Part of a small language model's weights: 10 heads of 32, vocabulary 2048.
Each number is 200 + 30 x the weight over its row's rms, rounded and kept within 0 to 999. Layers, rows and columns count from 0. The size before them is the row's rms in percent of the matrix's.

# layer 4 attention query, 320x320, rms 0.148, rows 0-172, columns 40-79
105,227,179,249,158,175,125,189,145,226,221,196,152,190,229,184,148,163,150,159,243,221,181,166,208,208,158,239,177,216,209,243,188,169,191,184,187,166,141,162,192
099,201,208,263,228,179,168,215,194,194,248,226,166,201,191,193,188,162,168,225,198,224,224,152,166,162,221,207,120,221,189,183,206,223,242,189,190,235,148,159,189
113,153,208,207,214,215,234,199,175,226,190,253,228,231,213,199,164,164,234,186,176,235,202,179,216,209,221,128,232,163,161,188,212,193,176,217,189,244,211,172,196
072,242,233,111,181,238,264,181,198,240,193,207,196,196,200,198,143,254,231,173,252,205,223,204,213,158,207,223,178,187,219,218,209,241,247,193,214,192,203,206,212
091,217,219,147,232,176,185,177,237,196,216,156,153,160,239,189,252,178,168,226,192,217,170,192,228,211,188,231,163,201,277,229,254,190,173,167,206,149,185,213,190
085,220,196,224,218,216,159,194,174,197,184,235,203,201,205,207,168,233,200,176,193,226,213,172,201,183,219,229,213,228,164,243,231,237,202,193,198,162,225,190,198
088,206,204,182,191,173,204,243,225,180,217,264,226,170,196,251,173,180,153,242,222,159,241,173,160,177,228,198,138,215,227,202,237,224,232,207,186,231,232,211,218
090,152,197,214,187,188,160,260,174,188,173,214,235,222,177,192,219,223,205,196,202,181,187,166,176,224,163,210,204,189,198,236,203,230,188,230,233,151,212,187,218
098,175,228,186,209,209,274,233,179,165,187,172,205,196,222,248,224,200,176,184,189,209,240,255,184,195,229,254,174,164,251,226,216,244,235,145,129,223,181,185,233
095,205,213,185,180,189,178,232,255,191,154,159,201,160,178,191,206,228,222,191,205,202,204,221,188,222,206,225,206,200,233,217,208,180,179,185,203,272,150,216,183
098,212,227,130,210,183,206,203,191,246,261,215,248,187,178,184,198,218,154,150,201,220,190,204,223,150,186,234,229,243,176,214,145,196,246,202,214,155,248,184,232
096,263,262,152,239,158,176,177,205,152,230,168,198,200,252,209,235,193,208,224,169,197,179,134,170,235,184,171,208,243,236,185,220,244,192,191,206,174,130,136,183
093,246,216,183,235,179,236,250,249,205,193,199,183,162,128,137,210,196,176,195,216,158,198,170,206,209,220,221,221,225,206,180,212,226,185,183,239,165,189,195,201
095,188,203,252,174,208,204,243,211,188,216,206,224,166,215,185,181,157,207,239,176,233,182,226,264,207,211,267,221,221,166,188,183,198,241,230,209,227,221,235,160
104,218,274,192,172,178,185,193,183,216,184,173,209,185,202,238,160,181,171,220,209,174,193,178,175,206,201,214,177,241,244,212,174,150,202,193,162,188,254,218,272
094,189,241,145,198,159,214,209,186,115,202,197,176,197,179,249,240,228,181,237,171,238,155,214,248,225,163,241,172,207,232,194,201,173,130,206,170,148,184,217,222
094,187,165,218,189,203,199,205,210,236,249,210,204,185,174,198,276,147,241,165,191,190,163,185,233,212,191,205,251,183,204,229,182,208,221,199,217,193,215,234,212
095,117,188,216,211,230,228,210,198,186,249,235,167,132,209,113,187,174,205,216,248,189,244,188,159,189,189,170,179,191,195,222,212,189,188,219,179,196,194,161,198
095,206,159,196,237,191,197,180,207,194,214,199,209,180,196,228,216,230,248,207,177,237,211,218,219,204,208,211,139,238,220,178,214,130,213,272,169,220,158,196,252
096,152,208,172,199,179,182,200,173,188,173,156,187,158,209,190,194,186,274,192,220,241,164,258,218,221,214,248,214,219,202,159,189,182,247,149,223,181,185,182,180
099,155,245,200,191,149,227,241,147,211,227,206,228,204,185,254,190,211,198,157,186,285,241,234,183,204,189,204,204,188,198,178,150,157,230,280,258,250,227,196,225
093,214,146,155,224,222,219,198,246,199,134,217,202,191,193,210,213,215,200,234,149,167,203,224,238,215,196,158,165,207,244,226,251,172,203,198,185,213,167,176,218
094,136,211,226,185,251,228,188,204,197,230,165,221,181,176,157,171,207,187,164,233,198,205,153,176,188,201,177,147,220,230,222,191,141,181,161,230,205,262,154,211
096,212,235,243,240,187,212,173,150,206,147,200,257,239,209,204,171,190,225,212,258,203,150,214,214,220,188,186,211,309,255,270,190,261,252,241,225,253,187,133,200
097,284,164,186,232,194,197,241,241,238,203,197,196,195,220,184,204,196,223,141,198,201,281,238,196,210,176,239,220,223,234,159,195,213,229,193,211,260,205,239,190
099,208,194,210,178,186,191,178,174,180,197,153,210,197,188,198,231,213,215,261,172,186,195,241,206,191,180,216,243,228,164,187,204,190,142,206,177,195,203,182,207
094,194,255,209,187,266,207,227,196,191,199,184,195,202,176,179,250,223,228,250,197,163,212,181,228,214,161,208,264,182,242,240,131,210,222,210,214,193,194,229,147
100,142,241,176,161,166,183,208,154,206,198,219,197,239,216,194,178,204,260,173,209,183,138,167,179,200,189,138,213,189,192,243,195,175,208,148,230,166,216,192,220
100,244,210,157,226,172,228,256,213,140,189,241,169,237,169,200,235,203,226,256,208,178,179,175,214,217,151,169,191,195,228,207,180,170,199,165,146,202,212,193,168
097,177,154,201,229,205,127,139,232,192,232,242,237,201,227,223,184,201,183,149,186,208,181,226,176,187,222,259,176,195,210,202,199,200,213,153,235,159,214,175,186
097,203,180,175,153,196,206,178,145,181,189,177,217,199,210,189,235,221,174,229,187,192,163,150,231,189,261,197,186,190,215,178,184,153,219,242,210,229,173,173,227
096,272,195,239,231,224,217,183,179,205,203,169,171,145,173,210,225,164,183,203,199,199,176,182,215,218,201,226,158,187,262,166,165,255,199,242,206,181,152,187,172
077,186,218,201,238,262,267,119,219,175,181,228,218,221,257,217,209,184,205,205,157,213,240,208,203,193,225,190,189,172,124,194,215,196,213,182,197,224,182,170,166
074,216,196,227,158,207,227,201,190,155,214,215,193,234,152,198,195,216,201,165,181,231,189,202,231,156,209,190,191,186,199,177,181,192,206,160,211,235,232,249,221
081,210,253,150,232,191,255,180,257,222,239,177,207,163,191,171,156,231,241,172,209,214,237,187,179,238,184,213,185,249,229,187,215,163,193,204,215,192,182,232,215
094,213,215,219,253,190,139,214,222,227,215,200,127,167,192,154,193,225,191,202,200,225,161,201,210,259,211,240,184,251,236,212,225,198,278,224,166,177,178,235,221
087,176,194,157,173,198,220,218,220,185,187,244,193,201,200,203,180,168,224,176,183,200,191,239,246,209,237,202,145,163,242,214,183,187,231,190,181,212,209,199,237
093,197,240,215,243,200,133,163,234,218,246,196,150,201,224,195,162,210,197,202,200,193,195,197,181,203,221,226,202,227,239,218,204,213,251,203,209,181,220,202,246
097,219,178,165,231,190,286,225,230,193,154,196,240,245,121,209,199,239,220,228,225,191,195,297,162,162,230,208,216,187,171,196,198,228,188,156,190,174,187,164,215
085,218,193,241,236,198,180,213,203,185,214,239,225,195,211,195,184,178,248,210,176,162,292,157,266,228,239,182,179,225,249,164,214,156,191,210,165,172,213,201,212
095,139,231,229,206,210,169,222,181,191,179,251,220,202,251,226,234,212,224,188,165,215,264,233,190,212,219,166,209,186,166,195,185,160,207,250,159,228,257,198,208
093,178,226,174,200,203,230,208,243,205,260,195,138,176,221,147,216,184,186,144,224,186,193,216,175,225,211,207,168,201,228,184,214,185,179,203,192,209,157,193,207
091,156,239,179,246,213,234,206,213,138,210,251,214,202,175,144,218,241,171,186,240,152,218,164,232,209,137,199,185,213,172,244,193,238,161,156,211,190,198,182,219
099,217,169,220,182,205,182,237,209,205,200,234,180,221,176,177,190,199,229,216,174,184,181,253,248,184,185,194,186,176,197,173,192,192,168,199,210,180,186,227,235
093,203,221,144,246,200,171,246,223,201,207,197,223,204,246,225,159,214,164,226,195,270,168,235,184,194,206,180,192,215,214,220,204,168,188,176,160,182,137,197,211
095,166,194,161,206,219,159,150,198,172,202,245,165,199,212,213,177,190,204,159,177,221,176,262,292,133,237,173,166,230,213,186,201,146,235,159,215,201,213,196,237
095,239,176,220,194,175,229,238,182,187,277,206,203,185,214,200,166,172,202,198,206,219,192,144,177,219,166,228,205,161,196,103,254,233,174,197,231,189,141,207,167
093,180,200,218,182,173,216,237,195,187,139,181,223,168,228,202,223,198,194,218,156,205,156,191,222,150,210,189,210,244,224,179,185,222,238,231,174,215,241,170,172
092,193,165,221,151,215,201,212,216,219,172,187,220,264,230,215,213,205,128,234,197,213,231,232,148,213,166,183,179,233,218,180,146,171,182,191,196,189,191,170,200
091,159,207,168,154,234,179,175,213,200,220,202,175,224,169,193,284,259,174,140,158,198,204,163,241,192,205,237,210,200,183,235,190,218,236,194,260,164,220,155,170
090,191,176,160,193,151,196,236,212,204,180,182,200,167,191,203,217,192,125,262,204,209,172,215,212,237,213,209,213,220,214,206,213,174,251,195,195,153,243,187,192
087,196,155,183,212,241,180,226,250,246,207,217,200,173,227,143,218,230,177,230,196,196,187,207,187,160,154,250,211,216,212,191,217,202,162,158,198,230,209,154,232
093,215,245,173,212,217,226,228,210,220,184,190,218,149,198,178,215,166,248,151,231,152,166,194,200,232,214,155,233,222,156,187,168,175,205,202,146,195,182,219,248
087,215,236,223,172,204,142,167,191,185,155,181,177,231,233,118,252,214,145,211,183,231,212,185,200,191,125,182,234,197,210,137,184,264,189,187,148,210,186,158,157
095,240,201,225,144,172,156,166,200,233,190,153,232,213,260,224,216,226,191,165,228,199,214,213,149,213,176,244,211,238,228,244,215,179,190,231,228,249,176,221,262
094,185,188,208,188,217,197,185,205,218,211,155,173,186,271,182,164,232,152,212,240,176,192,226,233,128,243,276,168,218,180,225,219,206,209,258,187,188,197,218,204
093,200,214,180,238,169,220,240,183,196,230,237,201,195,215,209,231,147,169,181,166,135,192,163,173,200,220,203,180,253,226,244,209,201,140,220,239,111,132,168,206
093,194,255,223,256,170,175,197,213,226,204,245,188,284,167,196,211,194,159,238,199,196,179,207,208,192,205,206,157,203,175,194,222,221,207,206,179,225,181,188,233
095,226,210,230,220,196,179,163,185,263,236,180,169,223,244,203,238,211,184,196,249,196,284,171,190,193,209,200,209,213,197,225,198,199,231,207,234,194,202,200,159
095,242,276,214,193,187,241,201,224,195,251,194,153,189,181,220,222,148,166,198,149,185,192,233,164,193,219,178,214,160,253,251,223,149,189,183,147,173,244,149,213
090,207,155,196,229,196,172,236,208,215,151,159,280,200,209,184,225,210,205,152,168,194,161,233,182,176,204,171,251,218,186,224,249,259,187,200,274,240,188,204,169
099,216,205,239,220,201,175,269,207,164,167,185,140,230,214,166,224,258,199,239,220,147,220,177,200,209,195,142,243,195,207,274,223,219,206,188,222,175,260,176,246
093,179,190,206,139,200,211,256,247,208,180,184,198,244,161,195,169,179,211,200,239,219,207,227,220,218,202,191,244,224,183,222,168,251,232,156,195,273,251,227,212
092,142,205,179,206,133,151,227,251,239,171,167,174,171,173,170,205,189,210,202,179,173,166,181,196,206,204,251,197,278,176,209,227,256,178,207,181,155,225,268,187
103,231,208,239,226,190,199,256,247,190,160,194,234,210,187,198,222,222,191,179,156,238,167,269,208,182,225,241,191,186,191,158,234,197,209,232,232,186,200,205,209
107,168,227,180,250,265,226,164,210,196,189,176,200,188,214,247,210,182,244,174,232,203,244,157,217,184,258,211,214,252,265,208,152,174,165,220,215,202,245,220,185
110,187,189,201,247,193,247,206,208,216,142,203,191,173,174,279,202,224,202,167,191,220,220,172,199,220,241,209,207,228,172,196,164,143,231,160,211,143,211,161,207
066,190,235,227,192,232,146,198,199,195,213,204,147,173,207,186,199,206,178,189,247,196,234,176,203,211,189,188,167,217,272,207,172,175,225,194,232,137,211,213,238
086,164,193,191,218,213,242,183,225,215,223,185,169,152,167,237,215,155,214,173,203,248,260,181,191,212,181,205,193,245,164,240,153,168,176,240,224,196,219,165,238
102,143,223,183,171,170,182,167,200,193,197,198,219,223,185,159,171,175,195,190,158,151,200,196,163,224,170,220,172,159,172,196,205,228,147,155,174,240,198,214,194
108,238,165,232,170,145,244,229,227,212,265,174,247,199,198,175,199,164,203,214,157,201,191,253,145,140,202,239,188,148,216,224,262,203,211,210,206,210,222,222,225
107,192,206,211,253,182,186,159,175,243,149,174,184,171,170,203,198,184,206,222,183,233,200,180,211,221,198,185,154,170,304,218,228,200,213,204,217,217,190,156,226
106,182,182,162,181,210,196,215,226,181,207,190,211,247,196,178,172,183,153,211,189,210,203,212,164,124,161,177,135,247,200,186,147,243,181,222,209,269,206,196,181
112,228,239,181,235,150,252,182,185,229,194,232,196,150,246,177,139,228,193,215,164,176,212,198,183,195,194,194,236,202,195,200,156,191,188,255,213,211,187,229,225
116,159,196,213,144,138,200,185,232,217,212,220,204,225,192,192,193,179,180,221,202,199,203,204,199,244,203,139,195,208,194,227,239,221,241,261,222,194,200,239,221
114,164,170,189,211,233,246,180,188,211,222,172,182,178,276,184,192,156,157,180,177,262,183,197,216,203,212,231,169,206,186,208,229,220,102,236,211,243,226,227,205
113,243,130,250,208,185,247,185,224,193,174,246,177,237,226,170,243,162,272,228,255,197,190,241,174,185,203,185,202,212,193,176,204,216,186,179,277,142,221,185,188
112,184,191,192,223,194,235,165,194,168,211,203,177,139,226,191,267,198,159,203,214,197,236,159,141,246,206,225,221,139,150,221,217,168,194,183,191,170,204,194,176
109,208,206,220,153,206,233,189,158,246,228,204,243,233,148,225,199,219,217,192,214,156,184,195,190,230,220,199,170,209,203,176,224,176,173,198,195,204,178,206,145
111,218,215,217,208,195,244,234,192,198,251,138,155,214,213,193,168,189,140,158,214,217,186,231,242,165,154,184,193,219,220,218,170,252,175,263,227,190,186,220,225
108,190,218,224,178,232,222,271,205,200,153,209,208,130,201,145,230,150,248,198,220,226,179,213,229,141,209,165,202,226,134,173,200,252,190,190,187,216,224,219,204
115,191,260,207,156,218,210,170,176,168,208,179,211,214,200,195,177,182,196,186,191,205,156,197,192,221,187,230,178,195,237,183,169,194,158,208,234,194,229,198,162
108,251,196,162,163,219,197,227,225,193,208,178,216,173,195,214,251,114,184,196,209,172,215,210,180,202,163,167,208,231,222,193,228,224,220,171,173,223,226,212,227
113,154,187,188,219,170,213,202,179,207,260,150,225,216,176,199,204,225,215,197,196,208,195,248,220,186,227,204,176,160,198,250,166,207,207,269,244,205,224,232,167
110,222,195,198,160,260,210,210,224,189,238,214,263,245,243,215,225,171,235,211,252,269,168,199,197,177,170,236,222,179,195,175,224,201,215,217,207,183,220,195,201
110,156,227,190,180,224,201,217,192,198,138,223,168,220,227,178,210,231,136,250,163,207,144,195,187,224,220,203,169,230,189,233,216,182,155,192,233,203,218,176,225
105,160,190,174,218,188,196,222,226,192,193,213,211,199,185,169,151,116,192,185,225,204,205,119,209,164,193,170,193,137,212,213,236,220,171,252,193,214,280,128,212
113,188,216,214,163,157,212,165,210,195,196,236,206,176,199,202,198,224,147,224,198,229,190,218,176,196,168,244,206,222,177,245,144,223,221,151,160,215,183,253,225
105,199,178,225,208,222,183,199,196,190,229,201,190,229,225,172,194,226,196,223,226,173,232,203,243,200,180,210,260,215,214,207,161,192,165,204,266,207,209,178,233
109,231,204,243,198,159,196,164,216,159,191,176,167,164,178,176,192,200,168,194,213,172,177,201,263,205,219,180,183,247,154,149,191,193,216,195,242,164,258,250,186
108,170,159,183,203,173,206,227,210,243,234,237,176,243,197,205,219,196,189,274,192,196,204,200,210,210,199,191,206,194,231,264,292,218,234,203,183,236,165,158,176
110,202,225,228,247,204,199,231,169,222,182,220,259,178,168,216,149,250,260,195,235,210,190,197,152,229,205,184,237,221,191,177,136,210,200,187,194,175,268,170,203
105,167,202,213,223,195,193,210,189,221,186,124,164,155,199,210,203,221,201,181,180,217,188,195,226,215,246,176,177,174,162,248,232,255,272,252,160,155,179,245,245
113,210,185,187,227,224,142,218,209,200,210,172,182,239,192,154,171,188,211,195,190,203,268,184,183,187,227,188,212,236,231,228,187,209,158,195,232,231,164,168,168
115,158,179,186,224,184,192,245,159,200,179,164,189,170,191,192,235,222,191,187,207,238,217,219,247,198,166,202,190,168,259,148,233,191,210,224,202,207,195,246,159
105,209,215,214,154,244,197,178,229,213,242,169,185,170,153,202,189,159,209,170,247,230,236,205,240,150,205,184,212,148,214,215,187,199,192,259,180,203,160,230,141
091,206,179,182,231,249,261,199,208,257,189,232,202,173,214,166,164,151,206,197,201,184,262,190,185,200,183,212,232,228,248,193,236,226,187,161,208,212,163,175,180
097,180,222,222,286,186,199,181,178,232,201,199,212,199,190,186,190,168,223,158,199,240,212,172,220,186,223,247,156,163,201,198,191,231,220,173,200,178,236,183,193
129,174,164,196,164,213,235,197,211,211,188,242,249,172,246,169,185,157,236,201,209,227,210,202,217,168,213,186,214,119,182,199,226,217,181,206,196,229,167,190,173
103,213,258,148,247,243,241,199,197,213,204,210,191,191,169,204,196,244,202,209,178,233,199,224,200,201,192,231,184,228,247,169,183,174,241,181,204,219,205,191,194
112,204,184,231,221,220,106,240,187,188,205,180,217,187,203,178,230,239,211,248,170,208,202,190,192,171,192,228,215,239,172,190,217,231,206,201,215,176,170,214,176
082,241,130,124,170,202,240,253,194,219,169,237,206,183,248,198,148,119,217,210,176,207,170,218,216,152,224,179,224,139,188,172,185,232,174,201,192,201,179,179,156
089,265,203,237,216,181,212,192,204,278,220,216,199,210,189,193,218,193,193,171,180,204,249,265,217,183,204,171,174,242,161,150,213,219,216,251,216,204,215,253,222
092,165,150,222,199,197,161,146,186,197,263,171,184,170,205,161,212,210,208,195,160,259,192,203,208,245,192,250,243,177,205,191,219,181,240,207,149,216,189,142,179
094,230,242,174,220,221,176,152,216,155,192,273,200,250,190,180,194,255,204,218,250,183,178,172,200,188,143,225,198,243,172,267,204,169,188,190,224,183,170,209,215
100,203,222,160,224,179,232,221,242,260,192,251,196,178,192,227,196,174,264,161,203,237,227,176,210,228,211,167,219,175,260,187,174,198,231,203,157,181,206,189,214
090,206,233,189,220,199,175,221,249,189,200,279,171,183,224,187,230,178,183,155,210,184,157,152,196,218,160,193,186,186,233,140,209,170,231,217,209,203,217,179,257
095,188,185,216,166,224,247,287,236,190,216,202,164,213,231,205,194,198,245,175,195,183,262,198,222,175,215,267,257,236,169,214,194,259,188,218,237,231,220,290,156
085,230,206,258,208,207,199,224,201,146,241,225,228,190,191,187,203,149,221,215,204,152,132,176,211,181,169,180,215,206,211,157,145,198,245,215,211,217,196,176,173
098,164,135,257,166,159,191,170,176,195,161,166,231,264,247,153,157,147,189,138,231,227,197,160,133,223,189,171,149,171,173,180,157,239,242,236,193,219,169,218,195
097,285,182,148,237,173,209,231,231,131,214,236,146,213,221,176,150,223,254,181,241,155,253,217,215,246,182,223,213,246,202,223,188,177,169,205,204,204,175,230,184
094,284,154,177,183,210,267,221,189,221,179,176,208,132,188,237,235,159,193,151,213,186,145,222,218,281,140,204,221,171,217,170,149,212,158,185,154,210,172,166,196
093,223,205,156,246,216,188,236,234,238,202,164,145,177,151,213,204,231,189,233,169,221,153,175,184,196,212,175,227,239,199,186,238,161,177,191,198,162,187,171,208
094,193,207,163,173,174,188,202,213,188,221,246,246,196,175,174,182,214,136,190,203,185,194,203,198,203,177,220,216,177,213,173,198,175,184,126,140,162,188,214,157
094,190,229,190,206,155,190,221,231,193,182,155,201,253,155,170,209,192,215,160,251,193,155,206,209,225,185,252,161,185,217,193,268,223,215,220,219,192,161,186,162
091,191,239,200,181,178,200,206,170,212,226,217,190,207,232,204,161,208,174,143,249,227,193,216,143,187,184,225,189,235,196,203,216,210,175,192,175,207,196,150,211
103,177,153,173,165,171,151,199,208,166,193,179,190,189,188,235,245,203,154,208,184,176,184,191,215,183,165,149,174,205,194,209,201,230,165,144,244,151,172,200,196
092,174,234,185,226,211,195,200,155,191,175,205,190,224,183,201,217,135,224,199,200,168,223,229,190,189,228,219,170,161,220,207,243,227,176,201,213,147,250,222,217
092,159,271,199,212,221,191,209,212,199,244,205,205,187,228,182,197,211,221,165,227,141,174,201,179,247,222,100,208,207,202,246,206,175,189,193,192,255,246,198,207
095,176,215,217,200,206,189,214,182,234,131,217,220,174,219,218,186,237,168,236,210,168,188,170,184,233,202,177,211,170,196,240,219,202,234,218,225,186,244,253,208
090,204,191,185,222,242,208,147,156,252,282,213,194,210,234,183,170,192,205,208,130,209,167,225,181,172,185,264,179,195,191,191,222,183,190,216,212,146,191,221,199
093,237,203,225,160,229,148,188,167,235,219,188,147,200,208,211,210,195,182,182,173,255,181,211,168,185,168,174,160,294,191,203,223,189,202,214,196,165,218,198,192
094,157,143,247,200,247,173,162,185,150,188,234,220,205,176,189,191,171,203,269,247,223,213,183,209,179,123,222,208,200,221,222,177,203,155,209,201,228,190,160,196
091,218,208,224,249,207,151,195,235,204,250,197,205,223,253,220,167,155,187,202,153,163,238,210,170,161,166,204,196,199,210,189,191,161,160,185,233,141,177,235,221
090,191,169,147,218,261,176,191,161,195,195,160,169,192,160,176,187,188,188,201,219,234,235,170,247,218,176,152,250,224,208,168,189,175,246,254,217,239,207,205,240
094,181,201,231,223,237,186,136,194,190,183,146,260,207,154,163,185,218,223,222,241,249,243,243,234,212,213,173,223,193,188,148,216,208,200,196,219,185,160,188,226
090,264,171,177,179,227,204,230,163,172,208,188,194,160,181,195,197,215,214,205,190,189,197,229,188,177,179,188,218,187,249,201,172,260,242,227,194,236,169,186,260
088,189,232,272,220,247,196,204,195,155,219,181,172,250,254,209,249,215,171,230,157,260,191,197,209,162,192,208,163,221,162,189,238,195,171,177,197,143,215,151,212
084,249,227,157,205,240,160,206,198,251,170,172,222,199,199,196,220,173,238,210,250,244,240,242,220,208,165,240,242,192,231,205,185,241,152,211,184,193,180,180,184
083,251,226,212,208,239,155,221,175,196,232,197,142,198,216,216,210,195,206,202,207,213,140,153,236,193,169,232,202,239,192,202,233,220,204,199,222,196,195,219,164
086,167,197,208,193,199,216,199,215,185,174,226,233,208,202,211,163,187,228,179,191,178,239,192,177,217,203,176,197,174,149,180,189,190,203,177,172,252,203,211,201
081,273,208,177,234,188,208,209,186,227,198,248,130,213,197,198,251,204,205,241,213,212,182,221,225,201,187,189,207,236,275,226,225,221,226,238,205,145,187,202,205
127,207,240,215,233,201,175,179,158,199,214,189,177,184,198,177,182,155,207,210,221,143,176,166,205,227,171,175,179,175,283,216,241,194,197,225,275,211,162,239,240
085,248,233,244,273,191,138,205,208,223,191,210,138,192,227,185,207,187,186,219,194,201,192,180,213,167,179,186,208,212,266,218,236,189,195,201,210,193,204,242,270
098,208,141,186,214,185,189,242,231,204,233,149,234,147,195,214,189,176,180,170,174,155,243,189,205,171,183,197,188,211,211,176,216,277,141,222,217,255,197,208,175
100,213,166,156,240,239,162,152,193,176,201,151,155,144,167,174,224,197,149,172,203,180,161,191,213,239,220,188,162,179,209,188,253,235,275,207,221,160,161,161,209
093,183,222,169,238,216,221,248,210,247,228,178,216,210,191,221,172,222,189,271,192,184,212,103,163,175,209,193,199,137,231,177,199,198,180,206,284,174,165,197,192
090,167,172,172,223,146,201,156,205,185,255,267,151,192,218,234,168,190,202,207,183,239,264,205,223,300,213,206,214,150,214,149,199,218,170,169,143,198,222,198,197
102,222,217,189,175,221,233,200,211,227,238,238,216,219,227,245,185,210,170,187,210,223,244,209,204,167,219,215,267,238,188,143,214,169,185,189,163,161,176,220,223
096,182,170,145,142,242,240,185,192,211,216,218,228,210,234,158,235,164,191,237,245,235,217,228,150,235,200,120,189,230,177,189,188,162,188,161,192,185,185,266,192
095,265,194,186,218,203,194,149,213,271,207,198,165,187,233,202,265,218,266,161,262,162,202,213,161,181,156,216,217,214,171,189,204,166,179,146,195,224,253,224,236
096,200,205,173,195,209,173,152,261,220,236,226,195,166,176,215,165,230,217,210,198,193,189,184,215,197,202,259,256,179,185,229,161,190,202,160,224,189,245,224,231
090,215,242,174,222,189,209,208,217,177,240,206,238,161,198,229,186,216,230,234,207,203,179,215,191,152,199,180,252,185,225,193,220,213,234,226,163,199,239,252,140
094,196,204,196,213,252,209,169,210,161,192,207,207,185,212,168,293,199,189,238,252,234,190,177,146,174,187,173,213,160,220,241,179,234,231,187,197,213,227,237,184
100,197,256,186,220,191,159,246,177,257,189,162,212,229,195,232,257,220,233,208,144,208,170,184,203,205,201,211,146,225,171,163,192,165,179,199,197,206,233,232,205
094,163,148,197,183,220,233,172,223,188,159,158,245,229,175,197,217,220,174,165,239,204,190,247,171,230,224,230,198,157,187,188,207,217,180,157,225,223,247,157,212
093,230,216,174,146,179,208,170,182,196,202,212,172,190,196,248,180,154,225,224,264,180,221,167,256,235,204,169,236,191,196,220,208,182,206,167,145,185,131,206,212
095,196,158,160,125,216,187,245,177,200,219,223,177,212,168,160,167,231,183,174,221,175,166,204,193,191,194,180,174,163,219,214,272,205,227,195,227,251,208,171,166
094,171,202,276,121,279,166,215,211,187,224,161,184,174,246,219,248,252,202,187,190,203,211,152,221,229,195,205,215,200,163,217,231,228,200,172,238,195,171,243,196
093,208,201,222,200,230,205,209,221,163,265,251,167,205,213,130,216,216,208,198,189,219,171,203,183,207,211,244,243,212,200,232,198,213,236,184,283,176,166,242,204
095,190,186,208,192,175,212,246,232,185,241,212,217,230,208,200,218,213,200,144,185,219,214,233,186,169,218,214,194,184,179,218,185,187,218,146,184,214,203,195,195
093,211,209,204,138,240,194,152,138,184,188,160,253,204,217,213,204,178,193,139,140,209,209,180,162,204,160,179,198,202,160,176,190,254,184,202,254,164,216,184,190
091,200,197,218,189,224,156,204,152,203,229,292,185,227,162,193,189,224,215,165,237,169,208,198,158,253,286,223,186,211,217,244,180,157,207,150,192,199,238,202,176
099,190,196,204,198,244,173,229,211,203,240,213,178,186,234,249,243,237,232,217,167,241,187,211,168,261,169,241,202,198,253,182,224,193,215,226,236,216,158,189,208
094,235,203,183,241,195,212,233,237,226,184,242,232,218,211,210,222,188,193,172,259,208,241,218,200,215,229,162,205,165,166,208,196,193,189,197,207,226,216,178,222
098,177,204,179,183,261,227,193,183,199,193,206,198,140,132,213,167,210,226,183,215,204,198,209,168,234,220,222,150,247,182,167,146,180,204,213,151,213,155,207,198
095,189,226,171,188,171,139,245,190,182,188,201,217,149,235,194,194,181,162,215,218,172,115,126,184,194,199,133,216,208,269,201,222,209,188,163,231,127,152,202,208
092,198,124,198,183,201,187,192,179,202,246,177,223,212,222,220,258,248,192,225,198,216,209,218,185,193,201,238,220,186,177,202,177,221,241,215,144,211,198,191,165
092,140,116,193,185,180,231,211,210,204,174,193,204,160,209,207,200,198,213,177,196,196,185,226,244,193,192,182,191,163,222,242,169,224,224,170,182,237,231,281,204
093,259,128,222,199,190,221,235,164,198,223,171,224,216,188,201,179,251,220,201,271,208,178,208,230,166,245,262,168,168,279,162,281,195,219,211,196,198,198,196,213
053,147,140,247,190,210,229,160,286,200,214,187,213,215,171,167,172,238,188,150,220,183,234,181,189,195,143,201,206,182,203,155,209,214,191,154,153,246,216,183,169
053,246,234,190,247,187,234,182,180,280,226,169,183,200,194,210,197,235,161,223,188,164,255,203,218,256,169,137,148,225,195,203,200,207,221,202,206,179,225,226,189
071,226,243,195,173,198,163,194,206,207,223,210,169,179,178,172,136,261,191,237,130,202,195,243,184,178,172,238,166,204,198,168,186,181,199,204,165,149,234,215,201
051,158,188,191,230,204,169,197,208,125,216,208,220,206,167,169,239,196,194,212,221,172,188,160,202,230,204,170,200,213,190,231,226,188,226,192,167,206,206,274,183
106,176,185,221,175,198,256,178,213,205,216,182,184,213,187,154,228,199,175,145,233,235,170,155,182,175,219,178,185,209,220,232,207,192,162,218,200,195,255,215,151
086,137,247,181,157,184,260,230,203,235,227,180,208,196,186,201,225,157,184,167,205,196,186,196,165,186,176,167,199,202,226,254,156,207,138,212,208,209,196,185,169
124,166,179,241,227,172,217,187,259,210,201,192,192,147,216,234,174,192,207,239,230,227,191,180,223,223,229,196,147,225,231,182,176,231,265,195,150,176,236,134,109
123,200,203,171,149,202,221,204,206,230,161,256,250,151,194,171,102,191,232,226,186,218,139,212,158,136,234,164,218,198,171,179,161,223,218,229,180,230,177,143,161
129,157,214,178,143,166,240,173,196,152,221,230,154,241,202,235,200,224,202,156,150,168,223,211,255,161,213,163,230,186,226,202,208,198,189,202,195,205,179,202,212
126,226,239,196,207,193,176,166,202,245,263,225,223,167,196,239,186,174,197,206,165,221,154,205,237,240,215,222,166,234,236,155,223,226,184,212,222,254,186,221,199
133,195,181,239,144,173,206,236,172,156,204,188,174,166,175,195,178,182,156,192,153,206,197,238,211,193,164,197,196,165,228,254,197,245,211,221,173,198,163,206,209
121,157,189,199,200,168,223,191,176,255,181,205,174,183,163,206,193,182,201,240,194,192,227,234,200,140,166,158,202,258,172,192,191,198,168,185,193,189,167,193,259
130,183,190,214,178,190,187,130,203,189,194,221,136,170,190,202,220,187,197,237,245,221,172,152,188,132,276,167,243,213,253,240,173,219,148,246,201,260,207,238,155